Weights of a small transformer language model: width 64.
Each number is 200 + 30 x the weight over its row's rms, rounded and kept within 0 to 999. Layers, rows and columns count from 0. The size before them is the row's rms in percent of the matrix's.

# layer 6 MLP down (transposed), 256x64, rms 0.212, rows 196-250, columns 0-63
083,193,217,168,219,194,157,164,200,175,208,189,190,162,128,226,150,209,252,254,162,209,204,171,199,188,213,229,205,185,202,140,184,177,155,186,194,212,191,213,236,266,192,153,227,172,151,235,239,197,130,180,163,209,219,212,223,206,239,223,226,206,202,186,195
091,182,145,188,196,202,262,181,232,182,216,124,179,150,203,205,213,235,208,210,226,204,184,151,197,190,208,171,257,242,200,248,212,203,206,170,239,236,187,181,233,206,234,163,278,182,235,262,199,204,212,149,176,194,180,195,226,195,180,187,235,212,202,186,183
120,219,215,211,199,250,256,176,238,234,197,216,238,140,132,172,238,169,184,227,211,193,147,194,199,223,212,187,245,158,161,198,226,218,139,227,175,168,168,181,195,191,166,205,231,217,171,276,215,203,186,221,214,206,228,187,168,179,243,208,195,172,205,177,176
121,217,209,213,162,189,156,198,226,183,185,227,109,174,190,155,200,239,183,170,172,267,226,163,195,182,217,225,201,219,188,212,174,237,197,179,200,172,181,213,155,209,228,192,151,241,238,243,190,220,195,150,207,227,161,233,233,220,217,188,151,201,177,219,254
104,220,161,198,204,183,158,193,216,179,233,192,166,209,228,243,254,200,146,192,186,186,191,223,220,232,193,249,224,212,222,190,161,212,190,220,196,155,176,215,148,217,196,241,156,167,169,171,226,201,188,125,245,172,206,205,250,196,218,166,208,233,139,150,222
074,198,161,216,281,231,174,240,217,198,197,210,229,201,139,172,175,202,181,225,197,189,150,144,197,189,178,180,238,212,196,176,260,151,176,188,198,190,219,230,182,205,242,242,183,223,184,220,175,223,154,119,183,206,211,198,200,221,173,171,246,222,180,197,169
122,189,201,176,198,166,216,213,255,199,195,242,231,163,160,198,243,214,117,195,194,199,264,228,176,220,187,169,230,185,189,191,248,205,250,207,212,200,172,248,186,199,171,208,197,151,218,205,232,252,200,173,222,200,184,216,220,179,210,179,222,216,128,215,264
118,200,131,187,192,222,198,250,134,182,228,243,208,259,189,196,155,200,180,202,199,196,222,218,180,164,193,171,234,228,210,147,178,196,182,156,273,220,215,192,208,171,122,173,189,197,152,166,218,215,238,219,226,215,165,219,213,188,170,227,215,193,178,214,185
109,183,176,205,197,164,201,258,224,185,186,188,195,179,207,237,242,156,131,151,221,201,211,158,138,167,203,195,145,224,225,252,201,219,162,195,200,175,206,203,193,188,231,173,196,155,165,200,240,189,208,189,220,194,218,216,277,196,212,215,209,174,247,136,197
089,175,193,276,164,228,216,266,255,222,214,151,116,164,200,154,248,204,201,211,224,225,181,186,191,183,199,198,187,232,243,187,185,196,159,142,210,172,225,255,220,214,225,212,196,182,218,216,177,177,223,188,187,218,175,186,186,201,182,149,212,179,180,220,225
077,174,183,258,166,208,238,254,219,196,248,199,189,199,113,196,248,192,176,210,200,199,184,199,248,207,203,192,217,228,202,153,207,222,199,208,234,176,236,230,216,203,252,236,154,205,190,203,174,218,188,214,200,200,141,188,226,215,149,133,187,174,195,226,250
119,197,204,224,170,213,178,251,198,233,225,250,286,208,253,239,188,158,188,203,223,178,187,171,183,240,161,225,204,170,207,194,252,217,167,189,183,196,206,195,196,212,241,173,204,184,174,144,229,201,237,140,198,212,186,249,180,191,227,193,145,167,167,162,210
081,218,170,208,240,222,166,210,219,211,197,197,210,147,111,133,228,183,237,150,224,178,151,228,164,206,158,176,211,220,234,162,231,201,183,217,207,170,194,223,214,193,240,251,127,205,194,179,173,207,192,214,201,222,193,224,187,201,146,190,220,165,210,217,177
098,192,236,250,160,185,184,163,218,192,221,167,173,188,152,139,252,183,213,207,236,236,251,183,167,184,186,164,176,217,191,212,155,223,200,210,156,178,225,260,193,188,185,173,185,218,225,192,210,175,180,207,296,217,211,160,224,166,179,168,227,227,201,214,211
082,180,128,187,178,220,235,239,188,180,233,186,205,162,220,209,220,153,202,207,176,244,197,165,193,255,171,210,208,148,254,218,233,194,225,188,188,174,170,192,245,220,217,188,192,166,123,268,213,182,234,204,187,213,193,158,210,219,189,153,240,215,179,175,207
097,240,248,230,176,195,190,198,198,222,182,200,163,201,217,244,259,147,162,213,243,207,193,193,185,167,176,203,164,187,208,205,201,187,250,269,156,186,203,242,221,146,225,190,182,238,231,165,251,209,194,211,270,183,217,207,198,187,185,192,222,197,153,163,155
090,198,212,223,173,162,260,232,231,181,232,194,191,175,165,252,249,181,193,265,160,228,178,183,205,206,238,169,232,157,216,228,176,231,196,168,212,225,185,270,229,208,183,134,176,231,222,260,207,211,196,214,211,192,228,226,197,204,165,230,219,173,239,194,190
079,239,195,229,233,184,182,186,234,193,175,206,167,173,217,130,242,183,242,215,245,248,169,200,161,212,208,193,185,259,245,190,232,258,209,246,197,217,202,246,186,179,244,182,148,212,187,185,169,234,233,187,226,212,194,241,231,215,230,160,192,191,172,190,159
087,193,152,207,215,202,250,170,250,214,154,171,209,248,223,178,225,259,191,180,218,200,243,164,243,184,235,219,234,243,219,157,201,163,134,165,198,222,192,175,217,171,210,179,169,245,256,177,209,176,213,207,241,178,170,191,219,193,220,147,196,208,178,194,232
101,211,192,173,175,185,225,176,235,172,256,157,178,191,232,167,200,148,227,210,266,249,186,205,206,179,207,235,180,167,202,194,207,232,201,250,179,150,175,260,206,209,212,216,183,197,279,173,192,174,200,200,213,199,219,150,258,158,172,218,223,189,215,157,190
100,201,215,228,209,248,206,222,187,210,231,155,175,230,219,197,211,220,178,204,208,240,243,193,141,157,195,212,228,184,226,233,196,149,151,160,251,144,200,180,200,160,232,228,231,207,221,155,191,220,219,206,271,194,219,209,247,259,209,201,201,152,168,202,177
090,222,253,207,154,196,189,184,220,235,217,195,168,202,263,202,220,211,196,208,197,225,181,229,196,183,179,232,235,171,218,258,232,247,203,215,165,193,193,188,207,227,205,230,210,216,300,176,202,194,209,201,203,211,202,236,213,221,105,143,192,235,226,214,229
123,219,159,205,221,142,227,236,169,225,203,220,211,147,178,226,120,185,148,237,189,214,221,186,234,222,252,224,173,237,249,223,190,196,165,234,207,194,218,197,151,217,210,216,196,186,215,133,211,242,202,180,221,180,237,184,206,186,163,180,191,185,193,137,193
107,170,198,199,188,143,199,220,225,184,150,202,194,186,196,211,190,250,203,179,155,183,228,212,226,205,224,179,170,192,233,230,193,193,187,186,212,219,167,137,203,151,194,295,217,216,206,218,255,151,219,219,172,240,200,206,244,161,240,202,244,198,147,176,171
117,227,212,205,261,172,188,212,224,250,245,192,180,176,205,254,194,252,198,242,184,186,164,195,207,212,225,176,178,201,163,203,212,218,192,226,202,284,170,216,259,191,174,181,144,143,219,234,223,223,191,176,156,204,207,185,171,144,173,194,194,209,210,189,152
088,245,183,206,264,230,213,196,200,223,182,208,171,196,187,107,185,171,236,216,167,211,157,179,213,234,206,214,207,214,249,201,222,203,191,165,207,152,181,189,219,168,165,254,176,190,228,240,172,253,177,174,187,197,211,213,187,241,193,180,224,195,231,277,171
129,182,195,243,172,189,241,208,234,238,218,108,225,163,220,190,202,213,127,183,172,207,171,189,241,181,202,175,219,251,163,179,191,180,186,236,224,204,205,143,226,156,197,240,205,211,244,193,203,229,219,252,145,174,199,204,184,181,180,181,172,222,236,212,190
102,199,238,157,174,213,156,212,236,181,214,155,233,213,256,214,154,238,188,232,213,160,152,154,162,238,231,197,224,211,241,192,200,207,183,169,197,255,216,181,236,190,201,211,212,189,210,152,214,206,251,216,171,196,287,186,158,240,210,216,211,174,205,207,176
098,180,158,198,208,219,239,176,160,173,206,166,205,217,177,199,162,137,203,195,202,185,257,193,163,169,194,229,191,135,245,233,147,224,164,187,200,213,221,242,200,184,178,193,174,212,251,191,242,241,175,209,210,188,255,172,201,212,171,191,221,145,177,200,136
077,219,166,245,267,205,192,203,214,138,212,217,249,189,151,211,222,186,220,182,224,179,182,180,184,214,194,194,209,229,250,183,245,187,215,146,193,184,235,227,169,187,276,251,132,204,184,222,190,211,217,215,162,175,191,211,188,157,149,196,199,156,193,216,184
080,142,170,239,219,200,200,233,229,171,152,171,204,135,124,175,239,204,239,177,207,175,149,214,220,184,187,191,195,248,229,183,170,170,225,155,189,206,188,227,153,221,204,228,146,233,164,207,180,198,207,237,177,210,216,188,189,205,142,177,226,209,167,209,176
096,239,191,203,219,161,279,223,242,194,210,140,229,181,256,232,229,187,167,160,196,186,185,149,224,187,176,221,227,199,150,254,225,224,149,245,175,209,208,200,191,204,202,222,183,209,180,149,227,187,174,210,190,227,211,162,229,201,226,155,202,209,179,158,163
082,193,176,226,172,171,184,184,206,206,215,155,128,195,232,186,213,195,240,196,233,218,237,130,224,225,220,224,191,189,171,172,173,238,227,213,176,221,259,188,209,186,228,186,188,215,237,205,176,157,144,226,201,209,180,171,234,218,117,190,207,171,155,241,177
084,188,196,196,214,252,178,224,200,206,205,200,203,208,145,197,167,186,220,201,260,249,157,151,189,205,185,153,215,190,187,165,272,184,209,212,253,224,204,203,213,249,254,207,172,176,163,252,177,162,181,173,158,193,201,231,180,180,141,159,186,211,205,242,187
088,190,175,219,190,191,221,182,248,196,264,156,131,184,229,165,190,202,230,216,219,233,233,185,192,203,202,229,226,210,170,229,172,239,151,201,207,147,222,265,220,215,170,195,216,187,217,198,217,183,151,229,225,234,152,177,201,198,153,185,278,229,185,195,195
125,210,202,213,164,200,233,204,170,209,247,218,178,194,198,203,179,171,151,198,261,158,184,195,218,212,225,201,203,239,189,217,204,165,266,157,223,204,192,160,213,174,140,153,211,167,192,252,242,179,276,223,201,170,181,234,214,144,210,164,189,154,191,188,197
097,237,196,154,198,213,168,207,242,220,183,172,176,202,296,226,239,237,197,155,157,174,223,213,194,201,182,191,183,207,244,233,187,197,181,216,144,227,209,236,164,205,211,218,182,230,204,211,192,214,216,201,243,203,230,171,219,268,191,245,246,168,225,146,212
151,200,210,263,172,184,210,229,127,215,150,158,216,216,222,202,193,206,173,204,144,210,222,237,214,206,173,164,211,224,251,193,216,174,187,176,231,213,210,170,188,174,171,250,247,190,165,141,200,250,212,249,206,213,149,243,199,249,217,173,204,208,218,182,184
118,221,215,209,252,197,211,131,205,195,231,236,212,173,127,210,116,188,162,228,235,177,225,203,211,174,273,207,185,219,187,190,208,216,221,199,261,146,215,180,155,220,208,175,221,173,225,187,189,171,172,181,182,224,202,237,168,230,193,208,221,182,179,229,197
133,192,145,177,153,228,232,196,239,234,197,230,246,150,186,170,177,246,179,180,199,247,185,171,201,187,180,221,148,219,195,211,216,198,213,198,204,182,208,194,153,223,207,220,242,178,169,193,203,179,149,136,199,167,195,236,244,229,231,212,171,218,286,189,213
086,158,202,191,208,200,182,207,211,212,254,193,197,186,201,266,164,208,217,211,165,211,219,170,202,189,169,234,154,218,207,192,164,250,183,257,196,198,196,209,216,215,230,247,168,241,141,216,210,254,170,175,207,190,168,144,213,209,138,145,199,250,185,229,166
099,167,226,183,194,156,241,187,209,200,229,181,242,199,180,223,225,160,245,226,243,165,220,167,130,206,177,148,208,135,180,224,263,225,200,240,196,179,228,183,214,237,207,230,181,142,195,186,209,206,181,206,175,227,134,183,191,189,196,197,209,249,237,212,202
088,192,203,252,225,160,195,195,217,221,215,153,201,237,239,211,211,195,265,241,218,213,197,198,244,222,216,238,203,163,158,220,175,203,198,264,212,183,225,171,206,233,209,179,172,203,201,171,214,177,272,249,233,216,232,198,230,264,202,146,198,197,162,205,155
109,220,208,233,220,209,158,195,188,205,198,172,160,180,129,186,186,164,244,187,221,210,208,183,225,190,207,232,163,183,152,171,201,223,187,200,207,174,188,243,248,162,160,177,156,232,186,247,172,187,191,197,209,247,255,196,226,187,154,260,218,264,222,242,183
105,201,182,194,177,244,241,229,192,272,218,214,200,176,120,160,180,171,218,177,200,215,215,208,193,221,138,168,242,166,204,235,116,205,189,203,268,209,190,195,246,220,178,212,181,205,215,190,187,171,150,212,165,188,223,220,212,204,173,245,178,197,218,203,189
100,202,215,203,189,237,164,171,212,204,151,237,210,219,250,219,152,188,194,224,197,188,245,228,251,228,223,215,210,176,260,211,204,201,268,189,169,224,219,260,205,227,200,133,239,205,229,163,206,193,180,215,228,197,161,240,170,228,239,162,207,208,215,199,256
097,176,157,157,179,195,182,197,209,215,188,233,202,171,320,172,221,192,169,188,196,177,200,132,208,181,228,228,160,200,145,217,184,201,180,192,234,186,215,174,179,192,190,209,223,149,197,148,153,184,212,175,200,176,181,185,171,179,193,177,189,234,167,166,244
086,150,215,225,163,248,237,205,210,240,238,152,154,208,194,140,208,182,211,155,208,236,207,128,173,211,204,238,183,135,212,177,197,266,190,222,158,189,208,187,166,231,220,178,204,167,234,167,191,207,174,196,217,174,180,194,248,162,236,202,204,204,198,188,188
106,224,191,205,223,206,184,203,174,225,228,169,173,153,201,210,218,177,272,236,207,243,176,180,166,212,152,229,157,210,212,189,198,231,198,180,223,208,205,245,172,209,168,197,188,229,205,191,154,200,197,170,121,186,266,214,147,272,188,243,168,230,194,199,198
095,173,169,154,231,207,219,215,213,231,227,187,127,168,160,206,259,217,265,216,242,253,206,192,210,209,195,241,177,163,177,155,163,226,154,187,194,166,207,224,236,247,168,188,204,143,220,208,173,195,203,187,208,191,220,190,167,171,157,176,234,207,180,216,221
075,215,189,228,262,206,212,254,221,151,159,197,257,166,133,186,196,220,203,206,209,199,195,166,180,226,145,194,183,177,238,176,235,134,206,178,229,160,206,235,194,129,227,238,192,192,163,213,182,202,221,190,204,222,238,236,206,185,186,162,240,205,205,219,175
092,200,215,164,222,244,205,199,232,174,220,131,181,139,170,236,247,187,202,220,180,146,178,185,260,223,204,249,214,140,233,226,187,185,204,205,204,163,241,186,205,213,195,221,169,138,193,240,174,167,145,217,223,176,168,192,185,214,222,202,238,219,218,207,183
068,182,163,214,268,218,173,197,208,155,213,224,222,160,151,137,234,212,203,215,216,196,142,206,170,230,187,150,195,263,234,207,239,161,210,187,212,198,188,221,174,204,235,211,149,184,189,232,182,224,189,155,194,176,238,259,187,219,229,163,207,164,180,223,206
096,226,184,201,242,162,231,195,173,203,189,160,207,196,152,199,229,181,236,195,249,206,200,158,210,184,211,242,171,252,184,225,257,156,196,164,170,182,160,203,192,162,184,257,173,205,165,239,163,168,244,241,156,208,240,193,232,191,246,193,185,156,212,215,168
073,210,150,212,226,236,195,177,197,237,218,212,248,173,151,127,214,226,229,229,206,249,148,198,173,199,207,235,224,232,244,157,238,152,217,161,210,210,228,232,191,211,224,222,180,218,201,230,227,170,194,198,214,163,184,212,219,164,181,262,196,152,181,166,171
# layer 6 MLP up, 256x64, rms 0.207, rows 197-250, columns 0-63
100,158,171,154,261,149,208,220,171,201,166,153,225,202,193,219,231,224,132,160,176,201,226,200,203,205,209,179,214,185,201,167,194,232,211,178,199,180,232,164,194,239,240,216,228,154,178,251,167,208,159,169,210,218,222,195,251,235,180,181,200,173,277,205,194
120,164,195,189,224,241,153,139,192,146,167,267,162,195,198,195,218,221,227,221,163,196,215,185,248,190,206,225,196,206,214,170,207,256,226,182,191,162,176,208,176,216,234,184,175,228,251,184,172,189,145,198,281,200,153,211,228,232,160,199,208,202,227,195,189
105,177,197,166,218,208,214,178,181,229,160,169,213,175,187,226,226,188,229,277,158,204,229,201,165,174,179,213,201,202,174,207,177,146,234,228,204,180,189,156,210,153,217,183,269,208,173,171,189,237,217,198,242,151,222,167,216,218,237,203,178,245,204,237,127
105,205,169,173,175,200,161,192,186,202,176,209,195,190,190,126,229,241,261,160,173,175,176,165,209,182,214,203,191,178,175,192,259,192,180,186,183,220,222,100,231,192,216,185,208,126,179,213,209,210,172,170,208,200,175,237,203,208,229,162,232,238,228,178,162
099,172,151,174,174,228,232,152,209,159,200,220,201,140,259,215,215,157,231,154,233,202,219,231,208,188,226,234,203,207,200,206,192,194,251,220,194,224,271,151,206,210,146,185,173,197,209,208,269,198,246,184,228,167,198,184,193,172,166,205,224,154,184,218,200
124,167,204,266,212,203,158,186,188,213,218,236,164,146,197,207,160,194,250,198,161,204,239,197,214,201,231,165,193,168,159,185,195,169,165,229,240,265,191,216,193,144,190,208,239,246,185,247,155,197,188,200,173,195,247,205,228,239,209,219,199,186,244,149,208
118,229,197,208,187,187,155,189,212,174,199,201,227,267,164,166,193,168,160,213,164,219,258,181,192,227,167,187,202,166,118,181,179,178,161,201,227,238,214,210,237,228,240,182,205,204,180,196,287,231,234,168,210,213,206,215,188,255,210,192,179,236,202,188,235
097,193,194,197,230,142,151,197,231,211,149,186,255,133,170,236,223,188,164,183,239,236,217,140,189,188,248,186,215,236,196,179,214,251,175,227,236,187,218,172,177,185,190,185,208,172,113,223,217,195,170,194,202,233,179,206,184,230,189,243,202,198,223,191,187
080,190,198,184,247,189,222,154,209,188,163,218,199,172,226,184,170,248,197,237,231,189,225,261,172,233,150,268,196,189,165,220,239,178,195,190,200,229,195,185,193,207,113,196,186,177,165,159,222,244,188,185,190,247,160,168,207,201,200,239,226,218,246,197,227
086,224,215,185,177,166,198,233,166,268,222,200,222,202,158,223,160,182,136,148,184,176,182,163,221,204,165,201,208,162,206,218,181,167,223,212,202,177,211,232,180,168,206,151,219,223,193,202,175,231,237,192,160,280,254,166,193,208,208,192,209,243,246,156,211
123,196,186,216,253,187,141,116,177,225,210,152,207,218,212,212,217,190,203,251,182,232,231,254,193,165,191,183,193,227,186,192,211,172,186,195,200,209,169,245,142,201,181,172,225,228,196,196,206,218,154,203,175,275,251,167,187,245,190,207,196,212,149,226,213
096,208,157,215,169,209,223,155,210,176,232,256,162,201,249,177,180,154,238,222,199,190,228,189,201,189,248,152,211,222,159,215,225,179,211,174,213,220,166,171,188,255,169,215,214,198,169,204,212,248,210,235,216,177,213,144,202,150,213,189,121,200,232,169,237
097,130,194,184,197,229,168,168,191,221,149,235,180,202,198,211,199,168,146,205,213,190,204,187,210,229,230,161,188,203,198,176,170,176,253,207,218,205,190,168,213,214,246,223,192,236,207,224,168,220,306,218,215,242,209,156,214,202,224,181,126,219,219,197,232
078,207,265,205,188,166,181,173,202,228,193,199,223,218,209,188,116,261,182,152,217,162,199,243,184,189,152,187,195,199,179,211,175,206,156,180,211,224,281,210,146,214,179,212,211,218,175,204,186,147,169,180,171,216,192,268,174,193,195,216,240,191,216,186,213
099,195,207,205,234,220,144,169,157,171,178,212,183,210,168,128,227,288,207,204,173,222,229,173,199,190,208,206,191,237,165,207,203,192,149,200,222,204,203,173,204,175,195,241,255,222,149,189,219,238,199,152,191,193,177,174,228,221,179,218,150,242,181,224,251
089,116,189,221,226,197,168,201,217,178,156,158,205,175,161,203,207,167,169,266,213,250,163,254,200,218,235,152,188,183,216,158,220,175,193,213,175,248,220,200,186,261,163,207,220,166,192,181,231,211,232,196,217,170,166,211,191,163,178,190,175,204,238,194,237
086,186,229,193,167,177,207,214,182,159,206,233,198,222,234,235,204,156,180,205,216,187,170,223,256,194,183,187,193,231,207,214,205,161,158,163,205,221,178,167,260,232,219,169,199,241,177,189,230,193,179,161,170,194,145,173,217,229,176,297,185,249,179,253,201
089,150,192,220,242,236,197,147,230,240,206,218,249,233,168,242,190,258,225,169,176,182,221,212,184,199,176,188,227,206,212,229,162,221,154,153,210,206,172,199,160,206,268,209,168,165,191,222,208,261,204,151,215,222,219,236,185,170,227,210,222,204,231,167,231
090,201,218,209,158,200,131,247,204,188,197,195,255,227,141,213,190,192,203,222,203,207,171,178,216,224,155,218,172,156,190,125,221,197,220,211,211,186,161,188,147,207,216,210,193,179,274,193,221,214,238,145,179,236,256,212,219,223,191,254,219,214,189,214,186
095,197,200,196,240,154,211,176,199,162,202,187,222,236,208,218,148,234,184,235,207,204,233,169,259,164,151,166,182,183,192,192,172,253,184,196,203,196,188,203,265,250,210,212,219,195,223,241,231,175,264,164,212,164,213,268,175,190,175,225,239,228,220,169,218
107,218,193,227,211,137,187,172,206,165,159,168,174,135,190,175,192,197,199,204,240,200,235,231,181,181,210,192,232,234,226,249,224,208,204,190,208,201,168,219,203,197,210,171,246,221,296,189,185,194,209,176,193,166,222,244,200,168,118,142,192,213,198,181,183
105,198,211,202,197,176,140,210,175,202,167,190,143,207,172,214,203,214,222,188,188,204,197,229,178,213,206,234,167,173,166,173,245,207,206,245,186,242,179,212,182,185,227,200,170,193,197,193,170,249,168,248,272,236,235,272,164,199,197,166,263,215,234,155,160
100,179,222,188,206,216,184,131,208,227,202,223,214,202,166,231,220,194,178,186,227,221,217,197,194,203,168,182,245,172,189,187,150,196,202,210,145,171,201,201,196,222,204,187,240,153,216,213,136,274,221,174,253,151,186,203,190,252,166,217,141,247,231,160,224
107,176,227,178,180,172,190,156,162,186,189,205,202,188,160,192,225,192,233,176,223,212,253,174,187,180,189,251,237,171,199,214,192,136,193,186,214,222,215,240,162,246,252,230,224,218,128,225,161,182,197,200,193,153,198,240,189,243,236,207,190,248,184,140,225
088,189,218,186,142,231,178,214,167,195,173,153,199,163,188,236,226,216,211,179,255,232,206,187,235,149,255,212,207,234,170,219,178,167,243,209,219,245,232,220,158,215,241,186,156,254,183,249,206,167,182,221,201,193,165,214,219,197,167,233,247,228,166,167,191
110,213,195,185,210,180,254,165,244,238,183,106,236,162,160,236,191,231,180,181,214,193,219,210,226,181,185,179,170,167,168,182,231,239,214,205,204,239,208,195,185,204,195,214,216,213,247,251,244,203,159,201,161,235,204,204,203,158,168,206,159,184,251,149,210
090,192,171,205,204,283,202,211,225,241,199,274,202,184,159,165,214,205,204,176,194,155,210,210,204,201,157,178,216,150,159,232,244,216,210,205,188,225,166,154,204,170,174,156,201,190,236,174,191,172,204,187,245,179,180,216,155,152,211,202,166,231,146,209,245
109,239,270,200,204,184,194,208,198,229,164,192,165,202,151,223,232,219,245,209,254,212,200,170,199,206,218,230,130,130,165,177,213,213,240,216,160,262,183,223,183,236,193,240,245,185,188,185,229,218,188,165,206,203,194,196,216,141,188,241,195,218,198,167,188
091,204,235,211,231,161,208,205,169,247,208,248,173,170,193,201,200,220,165,228,206,194,190,192,236,221,187,166,146,254,242,211,188,223,175,181,217,213,134,159,201,248,200,206,215,224,230,194,210,127,168,212,237,268,194,192,241,203,197,260,177,212,194,238,226
090,226,188,189,216,199,243,189,207,265,137,179,246,251,179,229,182,184,155,212,223,210,185,213,196,232,201,189,199,201,166,191,170,276,170,219,194,228,235,228,172,131,241,180,194,162,175,201,191,206,204,191,223,143,213,164,183,251,178,198,207,211,227,181,253
096,269,194,210,210,214,217,174,192,208,213,182,198,203,171,204,171,193,184,184,193,228,236,207,250,205,208,165,233,203,200,164,162,175,145,186,195,259,208,175,147,240,277,196,219,204,201,237,233,152,143,201,189,230,204,250,166,215,180,162,177,138,225,199,182
086,233,231,162,174,220,154,207,214,236,187,206,206,222,220,187,150,271,180,247,164,199,197,248,235,206,197,229,155,238,194,170,243,182,212,178,213,194,200,194,220,184,184,188,208,140,259,146,186,238,232,184,171,172,196,191,188,148,216,190,196,252,236,200,242
090,202,203,163,149,241,236,166,219,169,168,164,176,234,186,190,224,200,207,247,188,196,197,203,175,191,234,182,167,163,125,191,202,191,190,245,216,263,243,170,174,193,206,192,137,246,192,187,160,244,202,206,198,220,213,248,240,219,214,190,262,228,181,182,184
082,224,247,150,244,227,210,162,194,219,185,189,184,206,189,223,270,162,157,228,180,201,218,173,187,217,226,228,185,129,183,159,148,212,169,227,179,250,174,196,219,212,181,186,218,207,147,192,212,205,222,218,172,141,198,236,221,214,172,196,184,187,123,206,192
123,203,270,187,169,211,164,225,182,174,173,183,177,145,172,179,221,216,211,255,145,202,188,188,213,194,215,167,204,212,198,187,196,237,247,230,125,170,156,210,186,225,237,211,172,170,205,217,182,179,245,201,187,171,221,238,215,158,204,263,188,235,201,153,234
092,263,222,198,179,178,213,220,207,226,199,270,194,206,173,182,171,205,218,208,164,254,195,204,216,209,252,202,158,129,152,262,192,217,248,234,185,241,188,226,194,220,203,191,163,210,213,223,196,187,193,170,225,188,205,151,165,161,250,166,172,205,161,222,220
121,184,243,192,172,217,224,220,201,233,172,234,207,169,198,172,181,176,153,210,136,204,181,217,200,220,182,183,193,246,216,204,202,188,183,174,227,191,199,134,192,176,178,210,250,223,216,239,235,235,242,165,177,147,209,221,114,242,232,177,178,258,222,223,202
111,182,241,172,162,181,180,182,228,184,155,188,183,194,171,210,150,224,184,208,184,289,198,150,217,167,228,183,251,259,189,228,224,213,259,215,155,191,209,225,194,143,228,205,206,228,159,227,180,222,208,184,214,217,238,202,229,172,177,226,223,198,202,254,183
108,193,245,196,180,170,175,221,151,221,171,220,210,189,226,221,210,144,204,163,210,169,197,210,227,169,197,179,254,161,173,141,177,197,231,201,162,221,191,142,189,183,177,135,166,235,219,215,197,240,265,225,209,203,183,193,194,176,161,238,243,225,143,205,210
111,169,255,196,139,221,181,189,188,232,170,226,177,184,260,220,142,192,207,184,172,216,187,249,189,185,241,217,174,228,192,136,203,180,199,222,199,200,174,166,162,195,173,151,246,173,213,173,189,198,176,206,224,182,157,207,198,217,212,212,209,123,245,209,145
096,240,239,199,214,210,202,227,184,212,195,219,136,205,224,197,158,229,151,151,189,229,177,229,246,182,233,222,210,223,198,185,185,169,215,167,184,227,193,211,178,228,225,182,205,236,219,243,256,194,253,231,208,243,217,233,201,158,193,223,185,123,157,189,257
093,251,203,162,249,155,154,202,221,218,169,195,235,185,201,204,255,225,199,177,192,174,215,249,156,177,210,217,260,198,210,243,233,185,146,195,224,199,202,186,180,214,237,202,245,252,200,240,238,138,195,234,255,170,223,171,212,205,220,189,182,187,172,175,191
100,172,158,220,180,191,173,215,187,241,158,174,232,214,216,200,173,153,254,207,114,204,236,216,184,218,187,190,252,216,167,235,224,248,169,236,204,237,161,163,135,198,201,160,185,176,233,217,198,212,255,211,187,191,222,204,216,179,202,168,205,177,184,155,223
086,188,222,159,210,181,152,174,196,176,174,179,205,210,202,240,190,263,167,195,199,147,186,212,207,188,185,182,106,244,206,233,250,204,184,166,243,252,226,180,202,168,184,234,221,188,197,187,155,202,187,177,235,184,230,219,211,170,195,211,279,194,218,208,165
100,222,225,243,156,183,194,207,229,205,175,283,237,195,164,241,226,147,206,202,166,168,200,126,158,167,202,190,195,188,201,256,189,261,207,212,240,223,201,200,196,224,199,200,188,225,241,168,226,184,206,159,254,187,197,264,227,201,206,180,210,191,169,197,188
102,198,216,227,199,185,130,144,165,263,222,217,233,172,226,165,191,269,207,226,216,150,238,216,220,195,206,187,191,202,179,216,245,165,166,210,175,213,192,197,194,202,206,149,252,226,204,205,200,193,183,159,220,185,228,190,160,167,129,176,261,218,195,210,205
088,258,207,189,205,185,192,258,177,236,181,185,193,219,141,186,194,198,205,205,161,159,204,209,196,215,146,282,241,246,244,199,215,176,190,183,143,219,216,192,181,227,195,183,181,206,140,191,206,233,187,193,171,154,255,192,221,173,196,250,192,201,231,163,172
096,166,198,190,211,165,200,173,180,177,180,220,238,149,223,210,225,193,199,168,152,175,234,202,183,184,223,238,206,212,185,180,180,194,149,195,155,222,267,116,230,182,232,209,227,253,205,208,212,213,245,185,154,226,251,186,250,208,148,184,183,167,181,200,185
096,195,287,184,144,183,166,202,222,157,172,170,213,211,176,197,158,180,169,222,157,214,211,185,188,235,164,177,203,239,189,195,170,190,221,185,185,203,200,226,177,191,175,186,207,225,175,185,223,209,188,265,245,171,199,236,241,158,223,139,193,164,221,137,235
102,175,204,198,170,206,191,186,149,246,217,182,170,267,215,199,218,167,234,224,240,207,199,236,205,157,265,155,208,229,203,219,244,245,225,150,235,209,174,156,185,252,157,210,174,215,206,181,218,188,197,195,178,161,222,171,218,238,237,185,207,167,205,156,243
083,184,226,220,246,156,156,167,217,236,153,231,165,233,180,207,206,180,174,245,202,211,187,207,216,210,239,140,211,232,203,208,194,204,211,171,197,226,136,193,216,237,233,246,196,131,193,185,252,196,190,218,157,203,223,214,225,162,216,200,179,214,204,189,283
098,198,218,213,170,144,207,192,173,200,163,160,174,211,175,256,135,206,212,185,232,235,175,178,192,167,203,223,251,204,187,252,227,191,219,182,239,221,196,255,142,171,200,232,219,196,168,186,225,176,228,235,183,153,169,170,173,155,201,201,188,198,234,138,226
081,202,184,180,186,254,170,190,158,200,219,223,201,192,193,175,265,148,191,177,142,186,188,254,174,225,131,223,233,198,231,213,165,264,207,215,196,175,179,182,196,184,183,181,209,199,234,221,231,270,174,150,206,206,168,213,212,234,186,219,210,148,181,222,231
088,213,184,172,187,185,176,219,204,163,244,184,233,213,226,175,222,205,156,204,243,161,241,191,197,201,196,224,208,182,177,220,152,215,240,217,179,220,150,194,246,162,247,175,189,178,182,192,206,282,193,210,175,165,178,185,179,248,223,181,222,258,272,230,235